config.toml
num_key_value_heads = 3
vocab_size = 8192
norm_eps = 1e-06
parallel_block = false
init_std_up = 0.0425
lr_head = 0.0115
Each number is 128 + 32 x the weight over its row's rms, rounded and kept within 0 to 255. Layers, rows and columns count from 0. Numbers have three digits each. The size before them is the row's rms in percent of the matrix's.

# layer 9 MLP down (transposed), 384x96, rms 0.106, rows 162-234, columns 0-95
093:170137151146099127085137151168169080115113138108148193093098119087143120136181141075159081155130151082180095134095076106114080106193187121112094104154140134201119157136121191107064151146131084150145100118111072156131141162111159091176076132100084141091160111150178104116140112145150128131
099:146123142176130142136134147161117159141172190160143176087183109152120157140112094135086158150109115088129082096099146161112185106135113117141132108143129105150116144150061116173046124062122093039091140099064110141163170147112130160139183064105106140115167164162104134142142157174158143162
106:131155058186146080123102034136110186165078206133113080153129163148178179151151123106113112167103088131154161162115131125144138093128143170179133144130088125132146122138093141155129154166143126178137129170111173124109146094143165133053118178126181144169159130092171117158076120138131117105
089:137120132164180112077111128161104136114094113140156129136132110167120147194089108143148140174152128099109143169155117220137130122164162103079139055186107095141124100167125111109150136113080133194157142143078102095048122120164107110073137164118115153096159069134104130066161130144121057131
111:157102088128196093116081136111165151134177154157066074126099158069115142130145166114152113160137133116122164123147142169123164111204115097174141201087159139081066159103114086114124127160107128096209122144094126065062149165128142129144152107140103133120096146077121141113134074101135117099
087:168111097113087074137165097133112155135119183102103095150145107105106121124136136112194136092143144145111195125140119098117112152103059133112061147118070061136115078083130077080115110097084146132136093135141097170076117117110123067193148108178109101177138131111104055167090133086149138120
078:104081136127080161177146121136104173116129164133123118094131111122148112178140119105113206114111167088184147138069205117169146109159189160135149159115174131139147131127128159053131135107145088129143172069152112146205088091118144141166154156153146077116159156148069107171172141162134141165
092:177111139130115121140135122141114112132069071172103081194192121099130104135084118160167139162083150132091145112081159129160150055143105109122146162119150089092112154182124140142146098103064122119163160053150101126129104095169185161179117086136137120175126100109097082145048144164128112127
095:096142183154112142093181184094184118146166051100095174156099115132161119108124132121126078190133128122153139154076163104128119124118168144086101136178159040081145179120096150140112118170097070128110142134159149127153117143146122092118134122117086158104071067085154110121111154116054135146
099:091139151189120170140141109112145137181028121158157090158196150124113063153067166102139111163106114173162123115137107116110100158177137110172077158116106100192149106138100189136186136142159139133114129116166117140125135169191154112135103119144084083119159099155100098161085143158149165108
104:129147126106124116155125153131132111116150124105105132176157167148141116123169139192151116145211203170114134117132100203134138095136105151154092143170110137117099092167107143157143072154101170096096115098122128184076093067133133190087125131144181122125066202108144142178175137147073103146
128:149140124079127132108092129123135067083096163105191118157091073095124156114143112114142149122090081137091136049134068140185121137140171110153110130128096084109122165135094095134027140122141213075148128141084067100114143159097147140160129102106152137132092108096144138170170158143145087119
109:170160072098095120136142113119183142131074134152075126155123065161092093103121150122145106163157146121120142107171104121189099131166132131128092164154132157090113051098148132108067105182086129186122196102135141144098169131148146057136124110076123134099112098152100165079122184100067112111
080:108099130136123130146172114119160106034124123079056103099167092132169110217119120163118140131089119218140087144134165158142125105167132155167166133121122143115119159088137088153118101100168183120137154148135160123058158158128141168104131165138230164158118146130118113133093118114090126134
085:142132166163069164065193141119110078188140150154100116096164149141136084107112131124192155142165115164148090158151164158122056133150121063126108068144117098177074147132170110128112148098104070157136091095115169119123138132164111157130148069109172100139152093108091146138182165140130117176
098:111131114156122143126131161128225111105127136111098159175110159105106106129096132116084148130142062141141093066121082168130141091140159052165133173155144188087147103163086149142193079179153093127102134142139136113127128167117137101129193177122152086094152074123086078130090108151142175101
109:124138126124148136114176171129116149089115194122096158145106167156192117106180136066165045172153137161151151111134106167096082107125136126106161104131117139126135165094150096182093186080206116151114165150117135187153114113144183124085138140138074138118133036105137130133160106103095129147
112:141127174174126167125118111101083104119070143163106152093142094147128080112115128128117150104135166170167163131110158105106131163152103091141157092186090134157121153095142108135144116194130125151096211015111085164142102104122043133164145209159106139123114109158129099166133133097123104140
101:106080144084121166090138177142126112140078115125085105121134062130125168146118120081105161045101155136209139119084156116095139146077125134140085118118119126077122153129148056120098118065117142116074103093135164090134151166103218160172161122140124097149117113131161099136112101075103174136
105:150128156111147138109157156117096116134116162145061158153090121120106098130162165149128185168094123127124099099145109149162066117133128156203133099096156058152104138136171126143149182126120105154111153134087167105111126159087199098097122126113111109047203178119171068133117058105140091098
100:153179122120119127142178104120110097133096126096107067145113127111211110131127128090124160125158141202147165141087165188083119136166170106148117151215148191164117167106127108102131087127129061149117166110136056101089170167181156099105154137104130143138107118112136089168071108101149142113
113:167121094139136115083086185147157125131133085161143146147120152081130133148105124117106124143122147121145132144099077055112080125148177134127098142073123000153102110132112114145166174115114114098137170140138109097095149112155150130094081166169095107110102186144123069151144124122135129074
093:146097115076159089123045148088134119096176084099119076127161131123087148141122091142119112193162130112129114147145126097148207118128113139105175153078126131154172113125126139101120145095129120128149150098151129130126154078126186132109149136137189074064171035139125140096146074124105078066
112:122104119158080110111186103131178131161172124072139124108140208037106101098138141102205107127165138123146140159164163080129102107148114082123084117120139183156074168084152154125172160133145118155153118109122104098109078134096137121089085163076086131153126133158098100085078079128118155110
108:156133191108116211158096076127162096053052171139131156124125167120197076111141101109111131102119127118155175161137116140150132146160130141122119155114109035140097166159135143144112062120154125133144162126161148148083099143115128090130124143093140111104177221141077095111095111133142135142
086:114132132091114084131118108113139145112197089078146160107064129172144156147103123084055161113125083107139134129178103128166082099164121115146154063137178146132110111156134056110138100163103162180117125135144172106140145158118150121145123127107111173118120073101169048185127041113135119091
105:154110136142144058194145147128147167101121123078174127125174128148150174148116100103127105174112118115122173223108159117130102166152161154123107145099151096139076130041110145127147104108118131137145136055150105129101094130090164142106206158115151131161154092173093163147081126165117108198
100:069122145125109155160177086171141140132106156148125164107114096152136150103136149140131178112070152140109173135145143092086122178151134097089105142174160157118076139142089112084181123107198226116154199182111194135150140123135106096139142181128091148118139090116109131147086152174076143141
105:128120135191158120101114152130091156120083087093139126126157068142184120108122163134097109154148185127059110176150136110155152155195150107104130139105187149146046165133161075119166132066173155132157103131116150088142091164088168136145073085124097204139142133158084122163154151134130129105
097:130117136086142149096087168077146096115151141067101113177193162162121069059172118131104092188103103120100125091165108184149095129117107167133124172112155113162094056165140150114133046131131123127137092122090124133125152104114136097125173142205117121169151183152163142106120152157179128125
108:146164116155129130153170083161070140097078175098138123078092147122168136118142094087148127180212159148153149145156095143108133132172101159151073068122086125173090112145146161151111124068150128122042129135121151113119168132146078156105151157179153116168142165097099082175157148116185124130
080:133124099072152118136159119088071134138107093183213132164124143101142093168123125113139148063108171103147074146127172149082116102159124163116151140120097082124119162186126054094203103112115117100130106110100090067101099093164175106135112157067150164083080106107133116128137128157138130171
098:157145118156168162158143098132146176111143141079088168157126138070139140101107138124145139163136150150072148162061161108128091098143174129105125168086124192132133140122166080140135125079199109094100110171121069146157174127063086148157164085119094118170144142152159133169143134111112033153
084:101124138175113049141184148149126153103110129132132178130149181091069100118164119101081063174134127100121143144123119104176086104095139143136076187099111136122075082131163115135137108154143124120130135074199118123136133138093107076117071104138142135122136168167117190076072065140182147125
125:077081147120107105126134147126133174105111152100138139113161103166172060205110163143128145175124128151155038138166201144168136100096128122149128128138120185158149141161065128131084115108170102176154194090087122078121164180116127116143135146087157142158113110171184119090099133128120099097
111:134171120164108149120173132153179169103125107075101142149104112129094080121106168110148102133131083141168142123127095146096104115164146116145158150108097072074138185123124168161097182139152216151118122162116184137102153154143110131102089145117119151142121175053217166124051139148110102081
129:166192146125122118164159079124178121141097107118104089148153162150136159140137084173161172175172118139118133083158174142155093189170076148108168143171082150104145121096125139127101154159101062162126151100122136115100085153116115089188094162123146099048096073173111128113198115123106111137
105:096177089132153136115151170097129069126156152115186153081125091167095138130212129071145191122168093129113096174122105129110108101140122073086109120168118113134144116160129136148119119151129207141190193150134099127104101150120150124142101076137124153119091112143162133121094134220191096154
071:145067111129149131162147192134140098123170122107104145083107128109086075141182077155134101042084124188149122140137146157161135157171130119091137106130145068170121069107111178076111063128139110094150129120103138092095098089170087097132124142159062123114105159164105140136162125067096096157
119:079137094131148110164145155083140110109095085176121132133191102125158153097122099207117139120106167155162192135158165101155133097094187124175183108150120120111195127085124127142120097153106096161095182071116105088086104088150050111100159101136144074105110085139074112128145132102101135112
110:111210139115144130188113122094122153113103124120132129142101120160176107078107133098105135114126151155099133168196127044097100116147118091127107119084129125153101174192152152086127074129142136106182116031095093173127108133093085136142157177162068136150168080089127099139113106157156092122
098:161156154148090144126134174159039143165140153112095081139121129093139185181102120104112117115228134150122088111136176135125119146117121161167073077085141089107157161141140139149162113140121127139115102134123180108089117095079138129149092119153161123174185199103177117194093119115105116172
065:110142119124131138113140131113119119138127096123108206156100104109092144110175113157199130164128214097206157160071102113125177127128101137146132169142117061160160080126133129076133118103136149147114152155108123066167117105127161099140115095084109119128151186149120144138115048081128038156
092:158098121128196129099141112018132053181141128119086090078153097139184139126104122127143168096110166074081128145132133124168207173147102144122131124120091117134173111120094135095166148111151155162098154114065136175105106138113110121085121130143117112120141103140086149146080144156152210120
099:179101082136173095147150091127157137142126118167090128156158166125144073110143091106162090122105168145162155134174130091119176127149130157090142132168088100173100105100140106073121117116145138171108118139048134095172089088093192131081191101086168147118145129166109069153134088122101204154
092:116150088119088143114170145146118153154091115105119086160101109121126131147111164120107129098085227096062098114113150092186084184126098176155152120099122103063108132148166067116163155123091121128197150164183132157103167110113106173177142178120092054135154172114111124145134156129114142113
093:150094107147185101102146121118151099128060103112151122099173099080130160154180108090131131134127142163091106129150110147134159176104099172127089166141199112131109107107137106128136166082149138136134068107081098116153091051155123163144124128123138120099229151166110148089114052136107060092
091:135173095096109135175073098145150116117167078068099090096106036115098147131132122164168169097106131153166124157113126177071143178137130176128095097147100166148133164138067201144169078137158143110094089059145100130111136179113103159182136128130150121182115132104127166117154117153143119138
096:140149112107123153146116116145145083096104160187101155167099129131113185135057189119129131143130127135110158154132127111139149093145102161123138159117092200150132149165144106170186113143142197140129107211060089168091145175132137189118159070093153077099170145136122102127132127160068079101
110:109119138119129107099139168137169126121132137084171166094154165102134105123199110133187147185112142123172126129128094085130131106135104120121078075170111186157137181145082158098128113104182121111133158147092075118154132173138170067151138175137094143094088047115205125153091068110098133156
105:132162098085071121159154107144157194193076143132088128112087143142102080101112103157112075097147170088153145077119173153115094077124111087095139141102141104129092123172161149124119112145134110156123134156136171137138164114132102126168109107038094097069098167162137169105101114115154212171
097:135082088137158110160092114124076121227159144122170139109134192046139154125199122177066098112172157118142092107125100142182132106124118124091135119125123122139158099160142157149089130075187171091176125162083146112144135118087121132118110140157163190147136151153113119096176116145149184136
073:145136098117136106170108090135079160120117100107102154112137063124141111087143119080108128120165126148058095116121125082079120129187131145157091137065140110154116145161158161091127085113137086118093130073097184122072138138151235132135156148122194120133133141127176110161094125111174048156
108:131127160139111145163184131100135113099111088109133148093127093105143125112148112172201088111104127083118143142115143122131114092087214149132131145142094142115172149059173125152116057117195144164126122164179113068187125104149163129140138115158089116135103101087165103033088133085152095099
093:113148131124167144098136115135155133135159178113079103146195195175124089129101153149094117133101113087108105155135142163096144101152105109067114116187129045177156172115070131127124084134063144148147121179202176106078208136134143113145167117112137153159158177142151123084143120131104130112
111:131175081092124079096153113184163158139098090089095155135140086142094101100131122135186122132159123126114113098132119108049100151152119172198117155134095097114077136088139171137128140140097161123057097103107168112173104092173112131159116154110055110132112092162177141145114212150135110075
113:127146075092140150157132144115081131104105042165172108181119171106106074165161109161126115179144109168134125133133141158136147143159133115092134118079172163118194128121077147134171047122117137121115129131100078106146100145166131111097076105144141130214173134179098126088146191128136184139
107:143155092159166120152113148151053147133127143156131145165102123115160206125107121132095111168127122160131149175160136153124141187160140154145182115089096138118142077117114112156152164171144138077144172177177065142111156117136081149050094118169065172127182147132204143153084152133125106097
097:117137163156116085174201110133159151084073172125121137160091135141074128096125154163178110098111191109115117148170124209112132156147177136111144136133131116114091111165073071140140130130122169183133141164152166100079095078133222145110120122138169112133123139177127097180088125120085144159
109:079164126143163132101099119144149117186125183109162160106131107163199067126129116113163146121098121140106155169161109152092112101118165142102143185116127190132071144124137132162134182071171144119098157130144101089128111173134159125082093065096130199085082196126174130085119101108116102085
106:158136145135145170179192092093120120150118158104136154113088126088069189165143095132154087109140119081116168125092085103182118123134115187128154125092075034120112081072135091091122126128105108139116169110133109099084071089145127035109138150128133101069128131150132094116115110113129086139
086:137157174129109151113114125109129083118136087205104161089088144165148154130120170099088143126114117121127126176181104135089216129123081104128128085120102124132071119128140132119129076157161110176159116102124099117148117120130177120076091175110026168094165109089123105146109135053154109068
101:177161108137142140142167077115170167184120131107096117101130135146178125153127143147136190067150120104122124156078102151106127039172114147129127120113104104172118139114172139055147163149065122174087108073135182123112108081136106070161088068116142177110114152074148134126146170155111160153
087:117160065169157149166097114131104126107108108143107115102100116109093195172152055084112133080114127168139164151089118081149144131180140147136168149104076149092093122135093138110147062140116083099091126114081085065152102125124089175074138109092141135121188098128167094161139184117168147082
102:126119068158161165051168080123166170093124185094148145112195157054064175111176101114125159105127085127154108130164102091133143072181182099156154167084094159165164116120112106086115103113123139102154136131108094158132138125117105128163161097088108144065113126142117161123135152111175149104
113:152137097133098126169052088121076143154048153102149164166135081075145110131145121146112196115088083060076113073100140191142166080113120146103097142158130138117133167122094136204153121130132136124108179122149171176115158108160160160130122125139122150141087159164119086158139153153081100116
101:160164141172085123118084136164117183128100114143166139157090142131111184101159111099128093109177164158082132183130129126162185103181130160158100113078178094129159101168102127094108132099118181132192149160121107150148156140155137164094163085148121103145122202083084116165161111175156077181
101:087068131102114098135121114157194085107115107108170080150200161144158084136055121142113149106149100188156142107134121170118118141134139064143107121114119142134111176156073101212134086107158115115158134155082141100176132164135120097145149160099106180115082082120123087171144063164115153114
097:154144094170151101083132159108191070141140132122121100161126161075076140132142153090153140081118119154117102067115106094074124117152088148067083119070139096147133118151147132152126136109123103088156117103132090136087079140141185168142117149209132159152128164103151045176067090131114141173
113:098195116124140088106146154136158113136137211154187128090125065158111156143197133156119155145095079107188071155192143109157105158133109131123129133075125114135166127126141112167106116064146128104174174152093176159136139117161073111177103186115160115146185085112118086150122125092113106128
099:130132110082192151116096146110115127133165092159099137124130087141140117114080106149138150142094164096125185122132092115145172098152130149176139158080124125086126149091073160092111144112115175129120102186189128019134126155112087150153117129141103138105117166175112113127100048107208184091
102:069132118116099114098174189113162164101125151142193114161129133149087091142178173112198154102065145103174078153129145147132175112176149191110136102115084160107101164162168114095122099089179144115166088148094138192111139157132166094134090097118117161091158157153195117102122146131123142102
096:145101121105100160149137147162114109060179153127118143115101112120066175132109127130147137163129136112069167180105114118109144070073139110158178155151140101089067148141157099171135083113134194107116130168126121120137085143141101175184136060097128102178068109144162088123159156152126046090
# layer 9 MLP up, 384x96, rms 0.209, rows 163-234, columns 0-95
103:109159149125124160152122097063155168109095126107116091137103135128152173119086129144070099071153240108082195155106136130114172091143158169111095046178136102144140146046126146105129084137178106169170107138130098141144147109113131115142103105143090119099117134131095164154134146085092164140
117:141142179098134135143093122155171169116070083131142114166133086180135099087080110182081126157103137128090121085197151096142159199166163148100116160165148155107119159102095102130153152129121149095163154138176166152071136097087163113148179082101117137191115100166187174120168130103135147140
083:128148182093189107202129119133178132156138113126177138093131104134144163054081170130154067121142130150154154174084109115026138133135088165105178156132138140129153163102074172098158152146134136114198163180164135139121106148147112152144132126150144123100099151081154098138139129157162192143
117:097109145113126155204092097124101088141195154085137101163108128086102144044124120049090105116099127143166091142124116114122074144149116154108140089133164138126139183098136068144147165170108107102103110059133131169070096219115125100142132156138116136144089089103085149093164123118133159121
087:091133124118090123108200115100086147151161153100157110165130125164110103172140140129144146139143114190150031125127120097147188088185162137111126137084139151165088159134148131104122084178140126173129159141096095087187100141043155114129118142111101118076061127093084168155140140148136183096
087:158067173100121115068111087092126167188125159166154145138158129043130126120114098161178109062139133131165113127127119120114080094136153146085085114167143138090130173089110179158145159122164120146205125095145156156101126121083074132153146116163112187125130122202127177079141125171144118136
092:133110166107097159145136129099142116105169126174095147172150134104112154099149158136167169149114102103098121163105187105128122132090067090136097128089103179091101079057086136192096173127132118114091203093155074146117131126104158136093028136152086153166100093126133118136071105145136143093
105:114094127138175184094115092106091125073194107102135154137172208126105091144085108130179060141153121126138110122135142079147144090132152172139134130219169184123133141186155066104109090120188122131161207114152170100119164131137105153153152118137146117160136129153088131159172147130123127124
104:070179097144107066091076137155084176084107135140144149141106101126112158112056135134106140118116131115151143080136121091124126131125147206081161150087153155087093103154131096053088110148180098104158127169114096129104173112103113171109167168147064103115084138123136094071161137146073150159
094:139094195132103097112119138118033081158129123109080163088174119093138058167118172079115139097136153110164148120140115183136098125121124143175181133094202185080121129119115149106122115093084155130124158119151156154121130142150053186140134125120091131106097067104143143117146181109082102145
117:080105134167137180127128197117133098178146127161109113103126137083089153167199089127158070127087141051119129113120081162135125131135189114096133114111091157105113145101136168112115155178115113087176154070098173142168124137144156159135133129156135113072125107091092093149215137171170100157
091:187146123080082132182151079099127116132106124106094080110095155138108133142152111086117174166122150135101163059209082157166087168161084130155133109146068154121127150182162128148141135168104112160100135133158125129083131111124144110165136189148196134118112071161121175176127186078123142134
080:148135134118084113110121204160157098160162133110157134025142129111119129113150141185157124146131165218088213145102155217149183076082127147104123139092133133135134139150140087160091145152178111171126119163140133159155159146186127109155135141123144129058099140141135124112110146156113133117
083:093129110130158128159127121150123127117148134086120137172076098094137170101132115091166166114077177109151146116124148084116109188181111110111172100138101156127152139113130175121244118162122127121094127165201084117148165145142081169162071176168098139112135152211126149124180094132105153149
092:104144109076123187142149126103174159154133129110064127103132186195084119166156157132121161135122131089150095077138131206199145152169106052172105121169133149093141089139097083157080165127107131113149147071157194131151099167121120111121145126080108122127111100160129155140077128094126092165
121:139164200139139090059089100113185108070078117144128097122160188149110105108133147089075142151193108095174153099125095084140117123112163107109097135146067141130125137065133144090133141113120146146139192111164161134103127152150110199106155100176119178133124118133125166153059171091115156094
115:149133165179172105167084115087046145104163098113136112135136158115115156137130133136112188096170127156108125170129158105116117154138091110140143103206118149104174109095062120126113145188149125102153159083107110135054076151111066104169164154138086092178082077170121159154146145109094152105
110:116090172118133128110153153102152117182120110141123148100184199172158127125143105088170172155168167154123127105170105094067117097169103094194100151165115135074139154061152126166096141160166115109146181113146074147119124079072122097199157147086137138084129086133120150179153138119112135086
106:115127166106111142168121153105103137150149079172147094108147127089054151157142173119130178162105104144081150116138127149164072133091168153106143151052089151155106167136109154100116131126171095125143171109085138129127117166146154161186142095133161216095158163101149165182113102113138221100
102:085150172186085159056176097128127167107133065100152073102081147168117112115103154163181128124082082119084135109125112117130184156132160166131110101101165110133128100074087080159095140192179168106117120103171147072133149144128136171115133127089135118144137114131146156213101134148131158093
106:157123110151175135186084072166171098122128160148152132169145127177169130145077159119131151078145137129093110119112161169140209159169065116154122105093107132151144141105113139068177121125103089189131106189128134204100114145147097114138140170071134155088102091110135138107117111096178130193
089:072122152121067152115104134134089157157127133128126158127143175129130143117149084080170117033134115160156130104099203147130061112173138105120135089102149142147169121129122111159173095179086147037131154109129117129075141126089113165074172159156118104164089095107166144130101113127074181106
108:106116141228134119153140092178101138076176126114139103144142177093081101095129098128163124074158082087075167166146105147155109149128176146101143138129130154118149084069144190112166146094101043082098106167116123115141139127125148131138081132126135162186086076167164163154129133105128162143
103:089122120106121050102156126101075176163125130147145110124169064183077152122067135140082145122153120176132093120114187089120154154143111128126143157100125127134147087115087123097113179143092117078097104102123087122171111155165099134136229124139125177098126165119103170091205146143097165118
082:065122137121142082066149097093082087142117056116183187117140157097124137154081194180172124160131137199143125134118140119099147126101154155152142123104115145096172170111089106098120156158136159094103107153110109082192172130173205115140140102157127118152147087144089121093122124057135147133
107:134115111125109106137080111080107116130125139119185123122093154163138141116134116109118066144137113145158037157135112153162122055151120095118150154118110158172105119105032146111161080119099136064086119098146107112048110169163123150159101121086128120139126048133078168092081131106144178096
097:113126148102121131107148139156100118094118076152067116085082137154135129118103122098139090122118131093134130095112096110127077101146190104065150089124063154100178122087193160140152179113142117114120196124107133138108124141093111091056142053175173114145169054146184122121168156093111100158
106:104138144136088142115035171141139107144091151155166134097165133107104089110049088109076120090120061151092099117121144169169114152136130106134160125126134127149118129127105118116141119110089104183166191156128104174172045118120136128138152177201089141172117061116144139164133131147189161136
092:132154080112112121093168088126089108153139090115206129173132103161130073119090070092114117129125116078107164140075111103094165159117150140115120154116103153136143151176088142082135145140125158129128149172135166110227158145131090054154067149099184142169112141148194120140186092109126140137
111:128118143127160117138100073107142094102131157125102110100096106162111195092082185098086164156123084080110110075111079127122125088120149146141126120148183126083110101109123093117097166160184100184107163153103142094079199103080099112163211130145187129076104158156110158133105116094132091109
088:114103172156100179100087088154195136101105142120117128114086046148129125091118136110137047167132124159182148117166110140083131179146098075153172119152141090125129148133116235136109172171114106128160139108118106136163143082108098144154143177120110151114151134188129187148106170113167125099
099:104094112104121128160109075105163143184121155123146096114185148105118074127105153082101143118114099073104182179118140171150147207122105092119111115117115164109100133160107073034177152109135131105136159172122137156191130180112104139083083153150115180119106089157121123099136114099193121083
090:114163120120135103125100181105193184153131133116092075178100133086158141170134119148137136119087137179108146082121109180127171070102066125104140139133132155139136161123176140143140128141147127181113182157060177139181105127111160172132085166194100168124115153142198169108179110165173116132
112:081144152115084082137113036149114132098121146136139140208164167123080113147114120166138162110129135116155129100094137106120153115131191108096131104108112137145086198149078116144092203160129125089136153076129113127104217117164109095126144137123177117154074102133119152046134120108104125073
114:108173148130103139176121108123074112088146125190185139122164128142116076190157125154129152131154194088090102107166121122082183159127122124156112108171135156227130115128080109138114109156076117143138141144160090067127164149086117193115164109142138126115095142199088138164139131145158186145
117:126138069082125090174139049120163154218113105113099062137091162115070117125109091129152193135124154157086176076141102185136153176160120118109145132147090145127147105131154155097084174115098084141154108145117186125108090131103081151164164173116128111098093109126105136127195103144146131125
097:090135148094126120083140115162197107119116122097119110108156164149120128090147093144138129102124131143079095096079138207126137180159089140122137073163123093173191117163082150145062069127160082079136172144157113111126174196173124152152171120101116182129059125140135148112156152096141149168
068:171110126188130163099150146145156106104142168166142179116114184172165176149119135101159140147157161092170092143086060117142179139164100150130137134161125156111110218126134085148229125155146102087136130101124070147117124143079119183143095108161147118166146104140138116114101136126089201145
120:097104094126106158180125128083150151096075135211098079113148113146149128087085103107094139078084109080179165073136140180077112145161138197181174109093100144141147068106149169138122120160113111140174163164135123126147120101118085102146153116093101096132129140089071110179134166132101135082
107:122121122127162153093152162119128095135116114091208157135072159076139147135170122123073081126088177098126129120151129132112121161175120101120087151101117168125195096116110099122141179156134085114098064050073121082149058152096077122161125153120053129153117089161163135123100134119128160083
098:102179114098138172112092166137091119159183145168131160130056098116136117134136111092146130145135101157191045123123121151095085125089153069145147188129201204170114133112152104114128097105140155105083144107152138107114127097176117088153074151106138123130106112152153114061144073139114139193
064:171118145166089111092141151096174098163140159122114128095109139177118121059107083135115122062191130135100095102128099098105139115129127143146082071192119099112105095162113177158163153181116131113164132146118162142117156114131131120148108084128098171124143131070131116243105199101184146105
096:085100149104159147140067127153160129132146147165169136114112097139138107079126197159125127178139145169132169094126125082115114108109088143140201183146173103130097141151158128181145085175106068068127063164105123149177123130123145185207135128127103094137128128095150187143151147063093122130
097:132107144132108118136154098221138150132144114142133136133083215113104118140120110136139165118143134127150144127041125112103140072137111153144107088168148130138132113076135172176096175155118162050143123183141163168137085131128200103202112112098146173102083083135127155116090060144127144149
089:106156120133129182129128095073206129098173165141141157116098093163132097178134108137120060141116104117129044133174113145134151168132079142127116142029140173114119110161131099144106118111118164127173175119157108122103125211085118141110102114108108181102148142178170171184142107134168149128
094:116129146144098128073110150170140147104109077096203069130169113130106119077119144132104132140148146190122095153102135135142132179129102124159085098127067171167140147123104043122150102145172106135130074103117120139175138141134172108046114160083110126175157117068130113073141070124064110124
091:096105125124175118186159102125107132128104125131116131133146146093056182191103126137095070091128192209159142138084115120100163095108131105114079093093147147096141134091104119128125119151094141136097084130190106100159159090155060134101173140137105157168118105135084194076170116168134083104
097:137100176059078147135102140138088127172159132143103118129141127112145098100130141151112147124107115161084173154161178145077125086128133063102134144121108150198152160157153081120173154125148119109070156137217160186162072160190153136115127206160162094084137126163136144141088134099103127129
122:072085183106101099119155153117163131081119134130200176154143156119124170122136176124143140122115128123093094160101112171141063133212169067127148070163118143179136137105135165114123118129134105146121109133150116153034100191144125131153133155124130185173121064071118151104154158094145115103
100:161086154140160145155166111074071144064134125083115086144074145127098130146102114134115109122094149162110066096170134123151124050207074144096150144164168178066170116140155136099115120159177102109115125145126112178079132138130083158147126115078123090109177134136197136083138111094134117158
107:061080121134092111083192103143087094116147119126187134085107123094114105148124110095152165105131100082143096105121104109101156069157124148132149102162124140086109079123186086202163158146166089122177165107119117123133114101160116156161072154148174201186154101108106162134158146078123110093
078:089138143148138176124113159047102190155125159129157113184117122115155104135123132169145173053089106182150141120142130126081171078159143142126107128146072132126166053171135130183110113106126125113139123128086159140171124081150146068176140106119117125129112117152114190178111153159035141120
117:148081150161144209117131124102070139134181124129134108108148113146125124086155166079170120077102142132150155138127136149146080073153186100139087138134137156141173095042114137198121087115150110098150138147140142054123097175169160100161159162135086123154102066155133078138149137085151136079
087:075075219117104156112125116173113130140108188131139056106118118110089103132035153150116092153162129104150111172145145127097120090123114176098114116144177149095164114172143079070145050150100107091126156145074166122106118134133150120094087192124127117105161131125116167106144184135143137109
105:086106191137155138157095141155119115148120086131102115161140084075174169138115107175115155077164137143099140160166141128148096145139131156226097117154140144105171162080079123153178154191133088097110086079175108167119112160139141152126108154133160128128114094157095154222111147102082131087
105:151153133053181137134124147104111145091069135140165154217124142075115082131097094120093109113120132153123133131163126134132191095097192121155129143111134171098122178167097115167120149163128079128157123098147110111166084116170127088133082122122204149081158079054117160106155138158118177156
112:109119171084152152094071118111137091159136093101141161083102143188132216113155160098122129098128165135137165138125102083120159134095127071064142187100093171089166058151091070108118143161109163087097122148123119103088128070136067108106080182084135130091130144130112121128161124144141107107
099:117135129058135169077149158075160066108133123144147087154081129146139135165049151091112115170154144146122034135129152104127151139163158139115115159101120121100147117083189181174108200160159185106136173131153141193095162175131117134123113117121107124148154072129164100104163158114110112137
119:076124102160102143102073101126123174229134090107063152108174168163118096117165140149137148119175163155113111137122158095093132085078159138150121077161154175131103162110142143128163133139162123130161194176181094142126136099171124141122119154082060092118129146153064144126109125079106149081
101:129138129049078128135157170185156133128135022116118049135065079127133109102141085133080143166180071152085119081154116118103152152180157175149123111095108154106118092130125071160099154145112107124095148095117164104090087171145104118144125145156093153120126120150124163122174141086150127105
092:125105137186107148163186113116093182141090146075121071122146161099133145127122117078089166088157098119096165115109136150152132176155110165099109154141196150083116151095081150137068151145110173109144149110069163161098136188171123131109146133146155054092088127133134204121103116180096132161
103:107155152141109149113091055149104158185081110163111120105114095157108143144165155123140142084095142123156159093118186125161107124110165122109099122142122110165106143134107094121201111159109110132104090135174145151181189192092160104185135191072111169102112100172145132127121141183094204176
090:076108165117205171136145107117100194157163102163172141134102135138143156114133175174219095158157111159176087125131106065096114112111104179160126155137157153112145107100079119113055088125143101123098173124121084134089113068101181109161145149089113093135133114111142170145122171148147169130
104:135123122125082133104116161150083217056143112099115138115148138134165148118148118097086117104164080105131148082128080158119162145152122158132096209134086179128127107116192101162098157143177132176143119138123113186164138138052090123115085142144099114128139146079084152176125165152066120179
106:122151090112141087116204135086144114057099159126124119124056064065129148199112104197086129163109137117126150082142104104073151154116142125151169124175162139116131087114135142091175154146200135139128098143104153157128156136133075112158135153130159152085074085123180174138121113079131125143
111:091159134107095068129130102149092166108133079138162140176108189128157141097140095131124102122176091142064094125085141104153145124164103151186132113061177150139098120149179122137179100161104079141096142066087158174188079089107179165129103147160138149115114128193114157138149158075111133132
100:122141136097112181117153153110150141129161119121170072139154183187078078133173195091155178158143121165167094119125185222179130102095154115134108103159167162089115103163086082173094151116113148109151154110104153113105185135137136090123145116112149166109072111167147121079126098085149109143
101:115150136133163174129100099166147121101141149107131096119144131129140159059166115107133106204139107133146083129096140130126153131129111170183214153084088146119149169115134041127133179163101151128129097134202134155176169086100089085151096156074126104115158107143120153171190124114125099193
109:136195139145115109075148089099162146119212153109131141156104088142125144131151193097141164190184108130151098101102126161118147107102154132098104169153126137152166078127096149164120184129161105118123112162119179089117187153158135140086139134151190177155076136137142127083123169068061089110
102:128178126124126097124132097136100105117097111161145136173107110124092106129157154087119142060132111154050128081074106149142038144076175090133238132108106154105128146144132121159151133156203148169148116115116161112157170134159184124111188166148116162116131135129095174165109109130141122172
111:046100080145127097153136144110178141097046194106189168078104132126105135155129118137045166109105108152078128079161115148156109141118133101131125064103201149148076114119126095130133159130130111129160106156102125185156100150149116125054092134145088149087135125141128141102078119166134150143
095:148105094110192172106149110103141107076087108176140100105092071111068151101076115119101099116110135112120121179113129143113168086118156135110137108077057142103117109124168109163119092163139135132163145170169080131140127171129101092122147146068132104095109092116151196078083074092203113085